Part of a small language model's weights: width 256.
Each number is 128 + 32 x the weight over its row's rms, rounded and kept within 0 to 255. Layers, rows and columns count from 0. Numbers have three digits each. The size before them is the row's rms in percent of the matrix's.

# layer 7 MLP gate, 256x256, rms 0.118, rows 95-102, columns 128-255
101:123114080099146166105081161113088157146126118046117104132142118084143118139154102113155120147126173121135103072077100137138131135099115101149158131140131131107124111163058134105109161155113080102069110156135152134130182081094184169170091091075153116143122084139149180163188061118148087157071175129110082134133180108177160114104079103127108112108077095095161133148024068145105121050096
104:079158166132060165070150129170102111157100125201117106120093148183126128107141129167060101092170138125130092143151089186142123094135051134116074144122054182121128188143102093106111083126140120138124163089116105126118092147115152180129135140078127117151135113093190100100128160124129081160120144138085096125197110100176097194125081100131115115117139170181055189170095157126082209096109
085:119160104126047102090133158105114053112102105130140117116067170156121071142117112165134084049123118123109112142107108131123114195111214074158142123110129111096166077100124120109103146150121172107133119081117100102138153130070151203112100135132139138096067143106093166119154091109107181118129102128085122126163160135125121092175149185168178233107109143086144126166105105111200098136143
093:112112122178144161131197076146128080135161120117160099105092136140162138148160123135118123158060117139172106125086139118115085169140157134153082149111132157087062125114181163066169159149120115107163119128127099113162141103149159164120102063108096126098092109105127105158104109132188104126180160136194141194163125160161135116062055159125167063114144112124084098131074104092057073117230
086:135073105095158111123147105065091159126155150102078096152137134093148165083177131117138155084131107091088144142157098165119098130127132143144110178168147131125024204129099156130127077148079127103067142164124061137055141120096091167095167175162150176089137121123110170085101112103071153089169067141081119106157194137149120125127145147088146127112183091207095127108123104117086118145126
098:139093123082137053109115133135184108126118095096095134080096162173147045124098121145085135159129102073120098108172153097075127102154132139156169139159189112121171133124115114152124124147061139128133128078116093147119092174175119116075159093077168158131163118095171151122190121197090078076130107176172158148129142092117114138144137188111117136081096133085130101135187154145122107113131
084:080099148115084110104118124155140100160085132144147140155121140191141187131116143174114179137163184112130147094128180068059089149107104101134082089174146097080100075138173161158135222123148207138151155082128172170161087156173056114113134101181115142116091111092156171143083175092125127122136133126149105121097172149148138158130134096183126109148143129079088175118077123107078165127032
103:143172077127125127205091121120172074102095184079127161126087145096171125173102089123146160121156150064123180119119145069174085128128147102159092099202049096123135097106143142141138151184110135165112171126099109115134174110095142118091160119159142106103091161157118145128179132121116180144121139124073146090109076100100098110154109114147105123113065174073146078184084156128176160089127
# layer 7 MLP up, 256x256, rms 0.12, rows 95-101, columns 128-255
105:166151106092097142131069116132142160103108203108128077162125137133147153180139149091182106197140190114129156135162078072079100128167110121090129135115118151058160135081125156151108157054131129171114085142136140120137128148081137131129091104143201134089076176109139158096064154166125113141124079104154143128105140096094162132164154125132090139102163098070069143148089124107160107124154
104:148174158115150153120171144090139090113101081127153170149138138140151122095176168161108120119069161188160104065136082147119106102139098146142161148093121128186128108151084132111155149120110155130125192128133153131071099102081097077103137176154107153167132186082138090153162148112111181089128183178198111133177110182108181166147144132134111142108124144126087187148122114113165136136107
094:108080136128121151119090194091126083117138160124052083132116166169146071140142118087120132118130168141116129136202136087098107135120089082178137145132166157054119154085122129130110135132096156140131136111117169107156172150030138147099098157151154129109049109073055122116131079057121165128146121161108072163079138115143153121064131119089193162116156099099117148146122090161166095131137
089:106129116109063105115187142159168088101151098124082128174147106126092086033131117105189112168119199121145151141166124118153076151166166212032121137115126167071079143080138127102131081176140089086139117095123142150093110142132116131087156142074126181109053086092119132172162133078127148113160149094135183152172085127163165076133158145140115105149090135140093189139117149100157129147126
093:094154108134103126087112132188143107134128131112157131067112147129109094152150169212122092151123146095183157135157170169133128128153104175103104113091087170146116134172130138127127145088126156112188118062123192107146160073161087115198115094041174072170161121114126117130084099149200143144152132119198113164124119119113129091100160093124135142093078128151107113086102104084136200170106
096:207066137145120124115164115119166164127106114141095088164133135195058173120125147125123163143072125108107071206099146127123125099134138146217177165137095123144093168162125139132135095147077099120078114108094111166126083156085054127163128146108114143104133176154092147101111150187153066110187174154158139103110087138158071114133146137108141129091106139138131135120135133058077176148114
085:133146082193150053118102102131130138164176157122104172138083215112133190093098174138143140149151170128156118140120131096111151173109186136146116134136108081096077131141175122092114157096063120121130116135162168116062143121186141136084107136127152122129153092058091155124126152113119137125160115134112052113148144170116097081145120097169127161122141118082098068130098156100152152091104
# layer 7 MLP down (transposed), 256x256, rms 0.163, rows 95-101, columns 128-255
095:146137081093111145093053128098067136134128187131110131126160149143168108156111143153114182096141174119082090058141088126151118062148124157183083118107071137081105126156134147094144125181143103161087148197150142145148114134171142143160137179181115102134131135128082197109120121138132095108145128109158090078123090148152130194142095141062150098100126080079148081172114095141124085131180
105:145091140140106127116129108147178119126086071088083143162146151115155103115135114098099143133095186065177090150141108207142108192169081103065115142115101160109175152168144142129149110041163106091158090111103043109066117111144096119092121102148136103066112177150147139045144151097166189115145109130063140165143082125157122096114138130112148156117087134115114178145115128102116141115132
108:104146146190137207163132109103089198104108102146189135126165166177130124134154161145084157105122166173167086131139071132096099129139148119098145190124143136095132105162156133194129116148136173139133179088123107082204144095030158094095117135137148100091069126118122105094045121080154126126104182106126136092172123114102186098156153140090119162139151172106136099138154098120165072178089
094:146180097103129153119098176083109162115094105090145164175113105117107143196115169172112162061150112138127099101139117133086164112164092103099161155132108120177104115133074094193109112074136152156178119138131145104122145126025116135132132087140163110127148152183130114096132130103093147111068069093167083001098104116071142127115139133158134156159114132129136122108120057157232082150115
097:113099109120131110145112107081095152176096083160121100156153086094175142120156097067184093139169149200070155135107082117126115127125114127142105136133110121169082157109104131047144098112191108173096154171111069147062130161148102089087089166136071186093143181080126109126141086148096124086110065111086085136142130193115143147144167102105099120149184110112084143148110161171109089094140
101:148090107140103134077111121090169097149114164104155201145116101113176053174200149158072106129117143157089112087138108116124108152175113139185108169103192128094136141141135158148108164130085088109163143159184083144167193166134151106098121146110141105105132087074159163116121132133081110145169167152117172183146158078114087135144058134142151133114142102125156046137147187153125174040105
101:120150112201183136135125146143110168134179047105107085089085128082093101133108137063136115054145066122109091119131068106157133135131158122162143139136140137147132170115115093102110028188165091101114128153135142113112123113102157144094096142091126128113105173158088109144125121123167153090100133128110169111145150089100117152137148147072168142124146081143095156150145182158176054164185